config = dict(
    d_model=128,
    rope_fraction=1.0,
    init_std_qkv=0.045,
    schedule='cos',
    steps=9855,
)
Each number is 500 + 50 x the weight over its row's rms, rounded and kept within 0 to 999. Layers, rows and columns count from 0. Numbers have three digits each. The size before them is the row's rms in percent of the matrix's.

# layer 5 MLP down (transposed), 448x128, rms 0.0854, rows 326-333, columns 0-127
113:404522550569443466513546414507497522475498477463525532514479439494471423525519527350431443559507493533591546413605493523503519444509457419513445571494428488648476429549565513489519506494454478457465513491538588439558458501558422477537609434521486483508517499450551393483443539527522487508461518458553508487554444519570495558435486514552555514442484463484397509463519511517525403421435
104:490574494588474546551574551574492467484486503517549431494554500443539447592490542441513434433471454516525460536446465477494581518518514522501458517486509422566388547490459485515602467468565494485450522445492465464424516499497493407563482463496614467506500502538535556642453478535503480495489437469502551498488519527458433614422531501592427698468490496490522518540429521509415527484488
115:535445535530501587439509554451504522474534491489445496440498554474521546434516553517473579581541422473544490495516493631531518442617514421510519441621504501528564422554408540524451426472516461453461578557540554486573445458481456511452463398494444498568492513505509539492599529472542528427447435524457536438531426501523452553560563457570413542517386480505584524516460464528490474527558
075:541557556450471632466509463478501578453586517415453564518449507499544512499455471512575445487538505609466580526595500495457469436439480499577482480473524443472518455492423526499611457452593563545624474372529473537543550470495425519469608494518466414540453504497505483495535567540582527449604465532508486545525544420444520528466471511497542592502472491487482499445493579517447443481487
099:442473494516522531472507546563506536559542557388518513453402490572526529535501420502546582504521495561442567537485370458603438501470509478517502460571419485587479384520488425455523461491556436522563497504464529512564574517446416514472571536483455422481534523500595526540456500557521463467404428493515582543411490534471561423425422516491455538470492509540514556568433404492475513520515
096:494505444517520499514514510526414588521492423514505453563435476472498488623556553477420467454426528534563486530462490466491481441615404490487508452483414461506481579480524436490518532550530510469547513473556531446482482517552408464506506487504531432523445414500542521547466592527522427510525470407419417392538533401581537538453472522492556465481478511468377519518557502641524402478456
103:487504388558412521472477581539410453528519554479448498535490456586472486496452445597439552515445453572516459483440484452506526588567562483491549496439525405418542425432513500522513593521592515502572495601529471516561511512542585493559448464480482488475392495437515511502517581504629473479462500557554528424448486553472492572450548553542425436557485543451503539559494528540519574521480
113:440565531494404490438560502562560473499499517510483548417492527457499558600519515473539458505408487476517412463484466453461503513451501559540487490519473580458521506442468430500492468462557526473563481475551549464507610488550518531523497435496529544506432513561391467455465464494501338543424586516478444483430461441528515499461346553543622468423527458431519478536441499534500602434500
# layer 5 MLP gate, 448x128, rms 0.115, rows 327-333, columns 0-127
106:477533547513408484567523492490468491489504515528492525488438512449500468495509494537457476515505568557552541515421374491515483460624521476560482603528477454475442490484533494586563476409550457452515541375576376461500606484536456545416482505462449514467517503542520516560529511546475480488476452481467520562572488519399457604583522564461436503447536608434486553508533456492534577622473
122:533506478535529473537568490448539393452494516480393499431414560500498484585385530470525519451600541402466440467563443433530508494484437573403576540519514466523459472454561486502464474513552363511459564511545551440501447432515482525510539500517400472584546506516551461541506526523552513517471531493422423543490512509530490540549505445517471562562478507432547502602452406589534479434419
070:451591513480435447600540512547457532492470499395541472499624451478566479457492477448441557442509476565488476500429559521523467464517445561546493554472517472541522515487507585451440502509500540538546566529378526552481372525574518593497464480416467517528514464503542536538583457391392569477418498461480470501513575523468535511496387514420412467482426523470478521464472526558417523462495
102:484526479470506495611545481445405574484482491584406424453504501532481440528463467506422511456435549447444461527568551461484417508469597482466452485489475635576477474489532571518433442460429515419504499472485551488551386504606473528485434494502548482473543620552427545448511453503530477500565485536474540532498523508529506541534512486551422434474480490496583568524379451591436503561497
099:508441537464499518512517534456465516519432473465468502592444504515476503611575602405521500514527597536477526586416466464461391477442592422439620446471483495457440482523418432461454475524465464483573570462484480553557514497537398436565577463458541491510545544469457478544477570584582487465501548466438470480535492534474436571459502495484477468579498472476518526434450479512544408452409
106:464431490516339500566493625492509445500455515469511390520401473504460473508442429478428522400520474540509394532559467485468467506470514523517452499482504430544497586512522533493449557533515405580470459530477461425515480522517530524528493495490428542553452494469505451373396445529470544538518497514526475424606468521450581485451477515509497582495440446548505510492551520547382567410486
111:515493481520494474408532590499473583522494568436506477439448461575480622529531467446473495457456508523517454515474464453533463535557471488594559493468506539490437538484512470478570461470529551450650573514530492478419499580580550577465426475477456446495448612398448447542467450439503483559434501393513546451489486452537544458476465536454540583473424509516405461439408447512475507463552
# layer 5 MLP up, 448x128, rms 0.117, rows 327-333, columns 0-127
115:578448445435543500467492508482500568465523435479503553512506486583492519482563527516510553498588501528547499488496546582497499458574531387443595515533550552471392569566501602550466519466501575489559466657517610456530468600527504536537442506543488529538564492464491512405479486480498544538550421472443556491434525533520460481508337501473526462498433466446484525403571539540517509492534
124:584467550527466490500568462492502539435539447481531505455538519528477464577439558557546459475501423486471439427517464403459494455416553550492571549432522491528511521512549528496505513501427384518649450469440460396504541475522497523469563516503466482489549420507512541502453585478451482583468472534479402513547429522464510491451691426482473477494490552578423429530462466470509570540459
073:467524397496503539497457554607519500510513524431463535512530414574496453511496549467508565536407450484558485505469585417452436445501499431492480523445468456482418494434512459538516533487539547592489564504490576529431476558517585408495465467578497412512486437571626525551567411430509469536472468519531456488515552496496510566425453500447487496550540522499463476511382499563404504407601
114:509536501504492414489490534454430498530454507559540497458449475471483454523466510464533476543531443475647380508537625462469506477521446467514459499491532479452453539446517566553587544467460540412505405524562451475525601485490630493459461556464568550488486509588540474489509558510527595518449464509523464412519559506536536463569496486498576471429485452438454447371485545517626558454489
095:514497531484476541511458522440535452586498530499427436535533507449490516380552379498542498398538491506465481461519449467494570505479433564557475572598473484574580613570362432447527519514515455504507563469523525498424425519548546475436427387531481541464482483473626479431512498476410532487478429546537612487488491500521520487488506518441495498521483436547416506492575583490509497533534
080:576516474534568501488495467476501529491519478484515638522560492495517433456537562548589588588477538509403543474435442493556516587489494455515570517439491499425469469467430434542505484416465538464564576554491568613436467518415489509553484472549532471493475513493574554569537534587475487474453448470462574512425492544537467448483556458521492377526565552404508491514425512559568562593486
123:563558535470506441511501590619536511477612435544505438411459518466456426491580546450495517470534529522508514563505543575453596572539390413534483386487561579434551549438496506542505564500522567477508495545545472521556619528429562452511425514558491590521470453441449470437501466440428469437547500468477529492527545487481556434534470535499554454444494485534461400472452505459504516476532